Part of a small language model's weights.
Size: width 256, MLP 768 squared ReLU, vocabulary 4096, 12.6M parameters.
Training: 289M tokens, 8805 steps.
Each number is 200 + 30 x the weight over its row's rms, rounded and kept within 0 to 999. Layers, rows and columns count from 0. The size before them is the row's rms in percent of the matrix's.

# up: layer 2 MLP up, 768x256, rms 0.148, rows 556-582, columns 0-127
# down: layer 2 MLP down (transposed), 768x256, rms 0.0803, rows 556-582, columns 0-127
up556,092,215,201,231,155,190,181,186,195,232,245,186,156,145,204,207,239,150,212,163,212,179,230,201,210,168,234,188,180,231,162,250,205,221,215,152,213,195,233,155,208,241,188,149,191,192,198,195,261,185,210,187,181,137,225,165,165,188,197,214,221,203,155,236,235,225,219,220,236,201,169,197,172,234,246,192,162,191,166,184,173,232,245,173,218,209,208,195,226,247,244,206,186,205,243,180,158,269,202,215,245,182,154,131,173,217,279,211,267,164,231,227,218,168,179,282,219,199,213,173,234,169,166,164,199,231,226,194,144
down556,095,246,281,217,189,161,218,246,190,159,162,160,178,207,173,214,198,234,172,212,256,230,234,199,219,208,221,171,214,192,195,237,246,151,239,230,195,190,176,215,156,154,203,165,154,158,257,237,226,264,131,217,159,159,194,188,184,205,219,158,147,189,217,136,181,183,208,184,163,180,185,214,236,176,227,199,191,226,207,203,220,185,211,236,162,191,193,178,197,168,207,262,158,288,182,218,156,200,171,198,192,173,164,179,142,193,189,168,157,180,149,171,183,211,182,161,117,180,193,167,186,196,169,199,211,201,229,211,211
up557,105,156,214,247,203,201,221,146,166,199,186,222,231,173,206,186,216,197,180,207,193,221,215,214,107,182,206,208,178,221,165,189,166,180,213,137,179,212,218,233,148,199,237,165,230,214,158,234,166,177,197,253,187,185,193,186,254,190,181,228,182,222,222,182,158,239,180,231,221,205,172,200,225,207,208,202,212,271,164,204,187,207,181,262,153,197,243,229,201,184,230,178,206,226,265,233,210,243,199,176,212,222,155,216,197,130,215,252,180,199,214,220,167,137,182,205,220,215,181,204,170,247,246,256,186,206,226,217,164
down557,097,150,159,225,197,251,201,196,172,243,167,237,228,218,207,204,181,197,255,227,235,194,254,159,215,171,164,225,195,130,195,187,182,221,221,115,198,205,196,209,212,140,215,168,223,173,196,220,200,170,238,183,178,191,273,195,229,232,190,234,183,239,193,161,215,195,238,211,260,191,190,195,215,212,185,195,238,186,100,206,216,186,160,245,215,204,205,207,197,239,138,242,183,209,147,219,162,195,222,186,221,171,247,208,201,131,232,191,185,224,245,188,165,162,217,197,217,189,219,159,174,196,220,222,167,178,273,182,173
up558,109,200,157,199,170,183,209,192,179,182,264,221,217,210,163,177,221,216,206,148,194,197,226,189,173,189,150,214,157,175,192,202,209,187,232,191,208,188,206,142,162,253,182,201,191,247,167,173,163,225,129,188,164,238,240,149,160,166,195,192,165,229,184,220,205,231,144,252,233,173,211,182,231,185,215,228,212,267,215,204,229,213,119,177,211,208,131,232,218,213,228,182,174,214,212,204,189,191,222,154,165,191,199,220,176,183,178,212,163,191,217,161,218,186,225,182,223,198,171,264,172,175,208,179,199,245,171,226,223
down558,099,218,170,224,153,234,202,178,202,124,190,217,166,239,179,210,145,204,190,197,186,198,199,170,189,214,136,135,217,231,176,222,225,185,195,226,143,150,232,173,213,189,212,171,192,271,226,200,223,217,200,158,253,229,164,190,182,186,210,195,222,188,197,226,193,206,228,230,273,176,159,157,223,250,184,240,218,200,209,198,221,198,252,156,154,172,225,223,143,209,219,187,167,227,220,195,191,214,187,229,206,198,153,298,216,253,169,216,160,195,184,208,257,173,245,194,157,177,188,165,205,191,242,167,205,154,183,170,206
up559,093,208,204,282,218,197,215,226,162,198,156,192,186,180,238,189,170,206,169,151,214,182,197,249,199,241,222,191,212,207,201,220,214,247,171,174,216,229,214,211,169,187,181,206,183,196,193,238,208,176,190,215,172,199,183,222,230,230,184,224,200,190,150,207,168,170,215,253,235,188,194,233,202,219,229,209,196,139,187,125,237,209,218,182,218,139,203,176,233,184,231,235,180,166,267,208,207,170,187,218,262,156,216,261,218,162,205,200,136,195,289,193,181,204,220,218,189,199,216,214,202,217,222,176,221,185,176,208,224
down559,094,219,222,258,158,189,183,213,178,192,188,181,181,161,211,188,262,178,225,198,181,207,178,222,230,219,207,242,221,241,164,196,167,235,219,212,216,197,252,233,228,225,241,236,169,223,169,203,160,251,219,235,185,240,265,164,226,213,189,243,167,216,254,160,232,251,234,230,202,173,170,160,243,194,166,190,180,228,201,153,168,213,274,172,154,262,169,170,242,208,187,184,176,170,231,170,159,187,181,160,215,188,144,160,216,245,196,178,182,177,182,177,207,203,156,162,197,226,266,202,225,218,166,195,158,261,143,222,215
up560,100,227,182,177,183,145,191,230,236,199,216,175,214,174,221,228,230,176,202,167,228,163,246,164,194,218,193,189,200,220,189,175,212,260,199,223,199,200,173,190,236,184,217,138,168,213,209,224,185,187,217,177,184,215,226,265,221,131,171,220,292,158,228,178,165,218,184,258,226,165,243,214,200,230,162,218,146,206,193,225,183,177,231,172,219,211,95,173,159,197,188,217,229,233,170,187,230,240,208,238,233,173,195,186,200,186,236,203,216,239,209,222,152,219,209,218,204,185,213,223,182,215,199,178,162,185,196,227,186
down560,099,220,173,200,187,230,226,185,194,182,197,152,260,222,192,178,245,173,191,176,163,188,242,213,191,177,220,158,202,208,267,226,233,191,164,216,154,210,186,285,206,163,192,174,237,234,216,202,213,154,206,219,173,165,272,200,230,165,197,254,199,135,157,199,189,195,238,229,181,207,186,279,158,161,184,252,244,217,200,174,211,211,218,158,259,202,190,167,213,244,230,203,174,175,191,199,243,184,223,203,214,288,196,150,193,205,208,205,194,182,203,161,217,210,203,180,185,172,172,257,200,228,249,251,191,224,174,204,242
up561,108,164,208,248,204,211,233,192,243,151,144,151,212,184,186,159,194,171,210,146,255,214,218,180,201,205,216,189,174,196,213,231,185,175,169,184,167,155,216,196,190,196,191,170,181,187,226,265,231,206,113,209,198,184,193,155,233,175,189,173,190,218,204,243,166,246,163,260,236,213,206,119,207,187,230,251,208,182,182,173,227,218,173,183,178,173,231,201,249,156,186,223,197,205,226,194,179,226,198,205,157,190,250,213,153,171,224,220,164,211,213,140,199,173,193,182,190,118,194,191,185,194,232,184,185,190,132,216,218
down561,106,203,133,173,250,176,184,206,195,178,177,238,266,237,249,179,247,155,214,167,198,197,174,206,218,234,218,197,226,193,146,178,202,226,206,151,112,203,148,248,234,234,204,230,249,217,150,228,214,190,213,238,211,242,213,218,219,211,201,229,177,241,258,195,113,189,149,207,196,223,213,177,192,177,218,245,204,235,218,179,243,193,206,154,217,257,190,216,219,185,200,201,182,209,248,230,244,200,192,192,183,219,207,152,229,192,204,190,251,211,255,191,159,230,186,227,176,177,157,226,194,193,161,155,211,259,175,182,223
up562,090,198,282,144,150,190,186,187,183,187,215,209,201,219,195,222,174,212,208,285,199,188,179,245,222,264,245,211,224,198,202,158,177,248,212,251,193,203,222,197,157,161,174,223,193,201,210,175,174,214,189,166,204,240,268,180,212,226,188,218,224,242,219,222,138,214,237,211,193,178,182,172,181,200,199,146,210,170,171,171,182,198,208,221,222,189,180,162,219,182,193,199,238,223,263,190,224,211,229,144,211,179,194,222,183,179,222,201,244,244,152,206,104,252,214,234,206,214,200,238,161,207,222,194,172,216,193,199,202
down562,097,191,229,180,255,214,217,204,264,243,216,187,203,210,195,209,200,174,179,180,217,256,171,226,225,254,170,166,161,164,219,194,199,178,207,181,230,213,182,190,148,130,150,184,169,184,206,162,242,217,181,206,198,182,196,189,170,172,210,227,221,213,168,202,229,162,188,136,195,181,206,234,146,159,190,204,219,214,165,208,222,212,234,195,210,200,174,161,161,224,276,198,199,174,238,250,208,231,215,212,170,232,160,239,185,232,182,238,149,199,174,203,211,229,228,188,228,215,222,237,182,170,185,184,216,157,229,203,201
up563,103,175,189,204,172,156,219,241,238,215,217,249,191,196,215,190,199,195,235,187,163,160,217,240,225,124,163,223,182,188,219,178,182,147,183,258,213,223,180,204,220,249,180,195,255,249,166,171,230,152,209,150,223,159,252,238,181,221,198,221,188,195,162,134,213,287,193,195,257,174,262,198,251,204,160,135,194,221,216,268,167,192,179,169,244,213,166,218,231,191,258,181,228,196,223,199,219,250,223,200,202,177,199,229,193,170,161,231,225,232,217,233,169,222,157,214,132,197,181,191,189,225,209,183,181,203,237,203,205
down563,099,196,258,213,187,199,191,215,209,171,229,162,221,196,236,221,251,220,189,182,189,205,212,202,181,174,182,175,165,206,163,146,228,193,205,226,196,238,141,191,183,224,177,205,238,232,162,193,208,228,207,182,193,191,233,219,208,214,184,185,238,233,186,152,225,205,179,167,220,171,216,250,206,183,212,221,173,195,185,242,165,192,184,238,191,216,164,188,254,209,236,207,180,167,196,190,133,225,176,181,199,188,210,218,139,236,180,207,200,224,204,229,127,256,176,195,215,226,173,202,183,208,179,259,187,156,215,243,188
up564,104,199,112,203,231,164,205,178,207,204,113,207,231,167,206,204,213,262,183,167,168,197,167,202,234,161,208,137,247,196,210,251,218,235,218,223,197,158,230,206,225,168,245,197,175,208,244,223,178,240,250,170,169,188,209,176,240,179,180,196,200,161,180,220,222,196,179,193,222,232,191,229,179,226,211,183,166,190,233,225,170,226,250,242,199,170,193,191,196,147,190,156,187,221,229,206,180,185,236,209,195,192,169,187,177,123,181,185,180,173,216,234,194,213,185,262,172,240,249,171,195,212,172,268,228,124,203,157,222
down564,099,186,186,223,199,224,191,174,237,175,216,185,202,141,207,217,158,200,124,175,183,188,210,230,155,215,163,169,246,241,181,205,197,239,191,223,225,204,208,160,176,154,159,217,174,175,143,175,180,146,210,189,247,207,172,278,195,216,196,136,209,174,195,211,222,211,224,197,218,197,194,178,232,169,276,179,272,226,190,183,225,163,229,218,270,204,182,145,140,177,213,209,223,220,252,207,181,244,191,223,153,207,273,241,217,222,167,199,216,229,163,167,181,206,215,147,187,225,194,198,177,186,173,237,164,185,223,203,152
up565,097,180,191,211,170,212,217,208,203,167,215,197,188,176,209,207,222,160,190,211,180,166,229,234,266,193,109,197,173,201,201,188,202,200,128,225,205,256,171,171,209,221,224,198,195,184,150,214,188,211,194,243,259,135,174,234,234,172,201,195,234,191,155,262,144,254,214,256,177,169,180,219,183,156,188,148,231,208,180,178,153,248,174,201,226,171,155,214,226,150,229,234,194,216,209,167,218,185,196,244,197,217,184,199,177,152,181,177,206,187,231,184,162,195,244,166,219,194,249,189,230,177,219,142,217,238,179,263,230
down565,099,171,207,200,221,135,216,182,191,159,232,219,161,183,171,200,173,147,167,197,168,206,189,180,217,211,239,246,172,292,154,262,167,181,143,179,169,209,206,130,185,212,169,157,219,224,210,234,168,232,217,224,240,201,191,237,152,198,202,241,177,158,186,211,212,207,155,218,210,193,186,180,271,236,217,217,159,168,194,183,192,210,184,161,256,187,136,199,244,256,163,218,164,215,223,223,187,181,214,180,155,153,186,221,177,196,215,240,232,164,182,229,221,145,210,184,171,209,204,228,206,202,245,223,222,217,141,194,227
up566,105,232,201,207,221,186,178,153,196,195,211,196,245,142,222,135,218,208,204,262,187,223,243,218,208,257,202,184,217,183,171,249,235,159,227,171,178,170,185,243,227,162,220,183,237,193,193,228,212,223,225,220,249,215,232,229,239,243,200,198,206,221,203,163,155,222,184,228,158,191,184,194,247,162,197,188,222,214,225,192,232,191,160,179,181,252,208,114,225,137,185,192,235,196,166,144,212,191,192,125,199,221,255,204,218,211,225,199,152,194,188,194,135,148,209,215,222,202,144,243,212,155,201,183,183,223,185,272,210
down566,103,239,159,220,177,193,162,178,181,195,159,128,212,216,203,147,193,244,236,247,201,196,203,175,179,206,139,210,178,219,134,205,290,178,191,215,171,223,143,283,149,199,189,226,189,189,217,175,226,231,222,190,245,181,198,235,238,197,196,172,168,179,203,179,210,217,174,155,227,202,217,192,205,174,229,251,251,140,248,214,222,204,179,201,178,242,207,189,168,207,153,169,247,201,183,153,183,189,249,234,189,188,234,189,240,161,223,211,180,228,228,206,201,199,246,200,160,179,194,211,160,198,223,246,198,236,245,229,191
up567,098,236,190,221,214,248,169,204,174,225,209,175,215,193,192,219,195,209,220,276,220,260,213,137,232,240,201,206,242,178,220,191,217,212,222,230,190,214,172,196,153,194,235,190,196,221,201,225,114,222,196,154,198,194,243,180,174,193,178,136,159,153,169,178,187,249,197,171,243,223,203,163,218,190,229,166,175,158,190,237,214,163,186,206,168,250,141,231,209,173,171,130,186,237,172,205,160,205,164,223,174,179,189,205,149,138,190,214,152,226,241,230,217,212,226,199,187,211,199,192,209,179,227,180,206,233,181,185,194
down567,093,191,232,216,165,185,192,198,158,166,204,182,214,170,206,223,238,234,169,192,201,197,274,172,191,186,132,225,220,228,212,216,240,190,133,193,253,186,192,213,243,211,199,256,277,194,193,152,173,134,237,199,141,233,207,191,176,198,194,194,151,209,221,249,192,264,278,160,232,249,245,157,174,173,159,172,162,180,194,202,232,195,224,208,239,161,232,257,218,184,180,177,187,150,201,140,172,236,196,179,198,174,198,248,214,259,199,151,248,158,183,239,196,151,196,223,190,178,188,156,152,161,186,233,220,191,193,222,180
up568,101,199,207,173,155,199,183,209,225,179,233,185,157,280,222,206,218,183,187,203,227,223,186,179,176,206,198,183,150,251,237,177,224,168,291,163,160,192,227,236,186,187,191,186,187,229,229,205,198,162,208,185,250,161,184,223,197,226,156,195,178,184,189,136,207,192,212,209,164,187,230,129,174,194,158,153,200,213,206,205,205,213,173,216,224,192,224,162,195,160,192,186,236,155,211,218,238,172,219,212,180,154,159,202,164,250,167,218,197,226,252,241,221,149,211,183,132,199,213,175,218,149,176,169,227,220,211,215,251
down568,097,176,236,194,176,191,164,195,261,235,193,158,177,179,209,206,153,127,198,223,202,180,225,179,136,195,189,193,190,183,158,191,167,232,223,213,224,187,232,252,195,220,182,180,189,250,203,199,191,237,247,206,212,230,213,248,206,200,237,183,227,243,206,175,188,196,232,181,226,207,202,163,231,154,258,219,166,228,140,220,148,192,180,196,214,164,236,239,252,139,209,250,193,188,181,153,193,146,203,209,196,215,187,158,160,153,149,166,188,198,184,231,177,195,210,189,222,149,220,158,153,190,193,215,211,236,228,171,176
up569,101,183,269,215,189,227,176,227,217,256,204,213,190,222,168,228,180,174,190,247,204,181,202,193,184,210,227,145,201,192,213,260,174,245,237,193,219,215,216,236,202,179,200,164,178,202,198,222,230,152,225,226,216,186,267,185,217,171,238,179,170,123,153,191,223,219,219,157,244,243,174,201,167,258,189,172,184,222,183,168,258,201,244,248,166,242,232,180,175,240,179,233,181,173,262,240,136,262,242,209,169,232,225,207,249,163,228,202,159,136,234,242,179,182,220,185,192,179,226,190,194,211,145,180,186,207,190,189,220
down569,102,166,261,188,206,217,194,223,249,193,184,232,205,146,200,235,191,244,208,226,194,168,200,178,130,186,185,153,181,218,161,234,266,231,183,188,249,230,196,211,165,215,164,183,202,161,170,196,242,179,149,202,180,180,216,140,237,141,207,171,210,232,220,206,186,179,229,189,155,185,230,179,217,207,221,223,182,193,161,187,204,172,194,168,259,232,240,204,151,230,120,240,149,224,195,240,182,203,256,193,238,279,244,168,140,202,193,229,193,156,209,235,171,172,174,168,146,186,218,190,262,223,162,172,202,193,193,175,192
up570,101,176,207,173,184,142,166,205,212,160,201,253,219,194,170,238,191,184,232,232,184,204,189,179,200,208,218,193,222,163,184,196,166,198,196,238,246,243,153,160,197,201,214,271,181,216,223,189,269,175,171,227,212,156,202,227,139,153,185,217,158,141,221,188,217,235,188,200,212,241,206,175,178,231,222,180,180,191,193,232,240,178,226,163,195,233,218,214,212,193,184,182,194,146,256,198,186,234,217,230,190,206,215,193,230,178,196,172,191,224,201,249,215,192,237,225,265,227,241,166,160,212,230,217,212,209,240,212,201
down570,098,183,234,182,210,141,237,226,225,161,197,220,190,193,192,205,205,226,212,216,234,199,189,181,146,174,255,190,207,212,158,206,172,209,234,201,166,206,213,182,194,244,205,170,214,221,176,196,232,199,188,217,187,207,220,204,188,193,209,161,229,160,223,160,243,168,178,156,175,125,213,192,229,227,203,240,169,202,184,180,206,225,163,171,168,178,256,214,184,165,179,186,182,176,204,159,222,242,170,192,213,154,225,157,162,225,187,169,195,264,196,202,153,111,209,194,204,204,210,245,212,160,180,213,150,258,169,175,280
up571,099,236,226,254,216,183,192,173,197,184,185,216,181,209,209,221,155,186,185,176,187,190,199,210,181,222,219,179,198,164,244,228,140,226,192,212,192,168,157,219,222,161,170,182,192,217,235,241,225,178,200,184,212,216,188,182,252,196,186,198,241,217,198,181,239,188,218,192,235,196,152,146,181,242,197,227,162,255,145,219,192,276,153,256,224,192,221,147,230,199,231,234,177,210,199,158,226,177,217,177,188,207,201,195,193,192,203,192,232,230,166,209,186,163,253,175,239,155,205,106,182,153,190,234,177,158,184,254,261
down571,098,234,174,165,176,178,234,260,214,180,200,181,247,215,154,227,208,185,185,193,200,191,145,183,196,236,218,197,240,227,237,226,195,244,241,254,188,221,186,194,149,246,176,197,215,159,146,173,135,220,235,201,159,223,236,163,190,245,152,202,174,153,167,160,259,171,194,218,168,173,176,255,169,185,238,195,200,216,210,250,202,234,211,195,179,166,181,174,205,221,231,135,191,205,195,187,227,198,183,163,260,244,173,193,236,218,251,265,190,159,174,241,224,208,189,172,165,219,200,217,200,224,203,225,151,154,181,184,137
up572,098,189,182,192,226,144,217,194,169,260,173,184,183,236,208,186,157,199,209,191,253,247,171,177,187,206,213,209,158,246,133,225,242,183,232,201,198,202,218,206,189,228,200,215,181,188,193,213,195,251,244,200,193,143,193,189,210,229,184,212,220,143,247,196,222,246,219,246,226,198,184,220,168,258,258,217,195,200,210,235,203,250,221,201,176,185,251,214,221,212,188,222,213,202,188,153,154,217,170,198,199,183,240,183,208,177,197,219,246,238,206,186,212,186,198,252,259,134,162,262,132,247,157,190,202,217,225,168,223
down572,098,198,194,207,276,173,177,265,239,283,232,208,183,239,211,174,188,184,178,236,163,233,160,231,222,186,175,155,239,246,212,183,270,163,237,161,261,205,205,201,231,276,178,193,218,185,240,152,194,163,147,188,192,212,197,210,202,224,204,219,212,183,229,162,227,255,200,195,194,167,160,199,206,174,244,212,176,220,179,203,196,187,129,218,206,170,183,172,203,165,227,204,145,208,182,206,202,187,201,279,215,130,200,212,196,233,217,206,245,189,213,178,206,239,183,204,250,204,231,201,211,193,197,200,185,148,214,159,242
up573,097,185,191,207,179,179,151,216,209,216,180,231,208,201,240,209,221,221,278,192,243,159,175,171,193,176,196,210,221,187,235,240,157,173,244,153,222,184,220,204,172,246,177,228,220,189,221,195,242,194,195,177,193,213,194,204,173,179,240,212,213,158,231,192,229,181,185,201,224,205,246,225,217,173,146,195,225,207,282,189,148,179,247,209,286,174,234,176,172,219,162,187,228,168,155,233,192,205,157,189,188,148,185,197,226,177,200,251,174,185,207,230,188,204,234,237,179,218,209,206,219,197,181,211,132,209,209,200,172
down573,102,213,162,142,166,220,184,180,212,143,228,167,177,202,234,207,252,244,209,204,197,222,228,230,229,175,177,217,195,155,216,225,224,225,239,155,195,238,227,181,178,160,193,206,257,228,221,199,160,209,235,170,204,245,200,201,186,223,217,211,205,211,228,250,217,247,220,188,227,185,222,218,222,211,131,268,209,184,164,162,178,211,150,176,238,239,201,195,213,183,222,172,259,230,184,181,167,186,240,175,218,171,277,176,213,195,209,214,180,126,261,165,189,248,184,239,150,201,234,219,247,162,205,191,171,182,196,222,235
up574,093,232,258,226,195,220,161,216,185,187,177,272,170,194,230,217,237,237,219,189,250,248,149,164,209,258,206,187,183,156,165,228,205,207,184,202,161,213,199,217,280,185,185,220,172,209,204,193,254,190,184,250,190,249,216,190,196,244,201,162,204,208,135,190,174,201,200,204,232,246,240,178,168,262,209,189,130,210,203,212,193,180,207,186,169,184,187,208,147,131,190,256,203,193,222,169,225,150,165,209,202,185,205,233,185,158,180,266,199,216,197,230,186,262,222,197,243,196,180,236,205,194,215,210,232,191,212,211,234
down574,093,204,170,219,160,234,173,197,193,167,241,238,191,181,140,225,273,190,229,215,162,296,184,231,207,205,222,202,193,135,188,205,236,204,215,191,201,207,214,257,224,181,243,232,210,250,209,225,193,238,186,187,209,144,218,195,268,216,234,198,218,209,177,168,225,160,164,229,141,197,205,200,191,165,234,170,202,163,236,237,206,224,226,172,213,236,187,226,179,228,152,153,201,199,180,217,201,259,295,241,214,227,158,208,233,174,251,203,236,231,164,196,223,187,218,180,232,190,201,228,196,210,213,207,237,177,249,203,232
up575,093,193,172,234,162,229,176,180,162,186,208,208,169,211,225,216,236,184,216,191,178,163,199,217,195,217,219,196,196,208,147,200,244,203,147,248,213,163,193,215,182,140,198,186,231,171,196,208,180,211,181,103,144,208,226,178,189,184,200,213,202,264,219,189,197,201,207,180,207,202,205,156,189,262,153,214,176,205,213,232,190,188,200,236,196,192,168,211,203,221,242,179,200,218,201,194,185,194,205,272,210,214,185,184,185,195,204,254,216,198,209,202,203,263,190,180,196,197,216,225,226,164,228,176,237,258,165,201,196
down575,095,187,227,193,227,227,127,171,198,236,189,214,181,172,181,262,139,244,150,226,213,188,181,192,229,166,225,204,151,184,239,259,171,171,212,173,206,195,212,221,243,240,187,138,219,198,210,195,207,166,157,185,206,146,190,169,185,190,188,200,151,163,214,200,242,173,241,169,210,203,184,206,178,209,114,219,230,202,238,169,208,210,192,220,215,226,204,168,262,192,240,237,163,153,175,233,211,150,137,180,186,229,206,184,189,228,247,205,219,217,187,219,182,201,189,257,204,224,184,128,256,186,146,222,234,214,205,201,231
up576,099,156,185,202,155,206,208,256,193,235,201,188,244,219,243,211,182,215,204,217,215,161,173,261,229,169,216,175,154,219,224,192,196,209,224,228,210,180,219,190,159,185,138,188,202,225,176,237,225,180,155,190,266,163,245,178,176,221,293,231,247,198,176,236,176,221,212,206,209,112,216,199,236,211,165,163,167,193,176,207,177,204,228,208,175,178,221,220,229,135,198,214,253,202,192,155,209,215,227,200,222,253,220,244,213,242,232,209,173,183,215,193,182,214,199,162,213,167,175,206,183,183,221,258,186,208,243,170,234
down576,101,199,240,168,176,180,177,154,233,169,213,203,199,217,201,195,157,194,179,223,202,176,227,246,202,160,193,174,163,170,189,221,205,248,131,204,251,238,182,173,230,216,239,189,206,185,135,202,191,225,165,188,160,175,208,168,166,222,183,179,241,179,196,202,199,195,173,194,219,146,188,215,209,198,177,214,222,248,222,226,191,166,143,128,190,259,182,154,175,217,160,239,186,197,227,193,195,225,151,265,214,198,217,231,134,232,183,135,207,192,244,229,197,266,225,209,227,199,142,174,222,171,257,186,188,205,203,156,181
up577,094,249,255,197,204,131,166,203,160,172,167,238,206,172,193,209,263,207,224,206,165,229,221,164,218,189,218,207,172,130,227,189,253,181,234,159,237,190,187,161,201,199,194,162,155,189,219,189,204,189,177,206,169,219,156,184,239,225,229,214,191,166,117,161,138,208,252,167,172,184,201,212,174,188,259,241,209,155,260,185,196,220,184,233,107,179,169,144,179,167,200,204,189,192,241,150,137,182,191,200,191,178,181,194,121,213,202,190,148,167,199,184,176,200,265,194,200,202,254,151,168,221,230,227,227,224,217,242,215
down577,097,229,145,174,169,228,221,213,282,207,220,183,269,215,236,195,235,201,163,185,187,212,138,191,155,219,143,179,198,261,188,207,190,182,183,192,169,172,171,124,181,206,238,235,229,207,204,129,203,233,197,225,209,214,148,156,165,169,204,177,170,236,191,198,196,191,216,216,262,220,126,227,236,154,234,198,219,215,194,232,184,182,213,220,190,152,216,271,173,227,233,216,248,184,205,239,197,201,217,203,155,174,258,184,286,277,221,188,198,232,175,209,201,137,225,236,191,223,145,209,176,181,218,234,218,181,211,160,229
up578,099,224,185,229,161,211,207,177,187,162,179,233,223,156,167,198,176,221,229,156,226,166,196,175,178,237,206,179,215,131,182,186,187,194,174,226,263,224,227,231,209,208,172,165,183,192,200,260,229,200,156,198,215,205,150,218,166,170,190,277,157,234,180,210,211,195,180,188,199,159,179,204,253,160,171,175,199,202,159,175,192,204,197,278,216,145,219,211,207,193,151,90,149,215,240,166,249,224,154,189,191,141,172,151,178,177,193,178,229,241,165,167,130,218,185,220,231,232,174,202,241,233,195,230,264,184,179,219,206
down578,103,163,209,186,157,186,162,245,200,232,201,172,152,172,206,245,135,264,248,217,188,194,186,236,196,191,236,219,215,154,208,247,185,214,170,190,236,148,203,130,188,193,177,171,159,171,204,183,148,203,149,187,198,202,192,227,180,218,179,242,199,209,168,162,219,226,210,223,242,121,166,208,227,168,266,176,176,172,190,151,208,240,159,239,195,187,186,176,183,214,157,200,142,207,195,183,218,222,192,165,137,215,183,175,218,208,174,169,221,286,167,191,223,176,202,150,234,181,221,200,196,200,171,189,187,173,175,202,176
up579,097,187,209,153,207,185,170,190,195,155,194,193,139,184,203,200,191,140,217,216,232,183,175,232,215,175,182,176,222,186,193,167,222,217,258,198,183,290,209,183,171,141,184,182,161,211,148,180,184,223,157,183,195,246,221,180,158,179,207,182,141,121,236,167,170,216,198,225,258,180,201,196,183,185,147,164,174,192,126,180,176,180,217,214,213,153,179,202,292,250,242,153,227,225,182,189,132,188,176,179,204,223,162,258,184,156,196,217,226,158,169,175,212,203,137,170,164,225,217,248,217,200,228,163,225,203,205,178,206
down579,092,175,227,217,218,163,157,153,236,157,150,231,213,156,156,222,147,179,228,231,172,182,212,213,192,238,211,188,156,202,269,227,182,184,234,149,193,207,219,196,175,196,213,168,174,222,187,226,229,197,186,223,177,225,188,160,244,186,162,182,205,217,168,184,174,196,163,219,189,211,226,233,182,199,216,190,197,170,187,175,186,239,235,206,250,217,129,228,219,221,209,217,179,217,203,240,176,228,184,182,248,222,205,282,179,241,257,231,167,199,239,173,196,199,224,255,179,226,171,225,175,223,195,195,191,187,260,194,162
up580,106,179,221,192,191,207,205,188,216,269,178,199,236,216,200,193,227,211,216,209,268,203,178,216,265,204,196,213,232,188,204,191,225,232,228,239,209,211,224,142,157,226,215,158,174,179,235,227,218,173,213,215,151,258,193,210,165,203,191,207,200,221,187,226,204,163,243,202,232,180,254,167,228,210,208,213,204,233,170,237,200,135,230,249,200,199,255,202,254,213,202,139,264,224,207,229,201,179,137,240,242,224,197,218,212,240,275,214,247,225,169,243,237,234,226,163,227,208,221,229,202,210,201,190,195,215,195,199,168
down580,099,234,216,162,227,235,205,205,239,240,177,122,278,194,179,167,154,220,177,196,195,250,242,171,161,184,209,226,204,228,219,222,215,158,117,236,157,223,186,169,190,232,249,190,211,196,251,204,221,226,239,150,203,248,225,188,161,206,198,207,136,252,193,168,171,171,206,235,205,192,211,242,154,229,218,204,166,236,190,213,212,173,197,214,241,216,173,207,169,197,173,218,265,189,240,186,247,226,185,239,165,226,202,191,237,200,186,198,244,203,256,225,225,223,185,183,194,153,192,172,200,207,205,199,159,196,184,206,157
up581,083,198,150,183,199,176,161,240,161,148,195,216,210,167,264,244,198,160,174,133,232,179,180,172,218,228,179,150,206,160,155,183,220,155,139,133,168,183,193,142,184,218,192,184,203,134,164,187,219,188,177,211,255,220,162,191,185,206,232,198,163,217,220,222,228,211,220,179,150,178,221,171,138,200,195,179,233,222,247,211,148,215,252,220,230,169,249,209,219,240,174,252,170,209,235,172,232,205,243,179,191,213,211,282,195,184,203,214,222,156,207,218,141,170,197,178,195,174,172,226,181,158,183,204,226,229,197,189,240
down581,097,200,286,182,205,175,204,202,232,240,172,180,192,214,160,227,199,235,258,184,118,213,175,261,217,184,191,229,231,220,177,198,208,169,168,257,224,207,208,222,216,141,172,224,231,215,203,218,198,217,190,202,158,141,172,205,207,175,186,195,199,193,173,198,192,229,184,205,209,187,180,162,208,199,247,217,225,225,163,210,141,197,153,198,215,221,149,195,194,183,184,160,238,145,147,249,229,192,236,201,205,198,237,165,229,197,179,228,123,166,189,206,209,188,235,179,212,199,189,220,214,208,181,186,172,224,234,175,245
up582,105,161,203,178,207,124,173,132,247,152,250,175,236,237,218,201,188,211,185,216,182,193,195,235,201,176,198,191,112,221,177,183,190,244,177,225,188,181,186,150,211,232,190,217,135,177,187,183,259,238,206,207,204,167,197,193,151,194,167,183,213,158,235,181,160,179,189,236,147,193,191,164,219,229,219,253,166,235,166,225,144,173,194,248,215,207,187,198,180,240,250,160,272,179,196,143,151,192,236,204,178,209,257,192,201,149,181,198,215,238,281,221,197,210,186,194,177,147,164,143,167,253,201,240,189,189,201,225,194
down582,101,205,223,218,178,180,161,205,198,230,146,194,198,178,184,185,168,211,243,222,200,185,198,167,200,172,202,154,175,208,188,205,216,199,226,177,219,169,141,212,185,142,171,200,203,171,197,182,240,154,242,212,190,190,214,207,205,188,239,170,239,159,219,203,209,251,165,159,196,192,160,174,272,207,214,192,244,201,199,226,207,245,150,166,161,173,175,214,206,190,235,198,209,237,194,179,184,185,183,175,205,201,232,212,205,161,242,185,188,230,195,188,188,219,162,211,182,212,150,245,204,142,238,187,183,176,199,207,156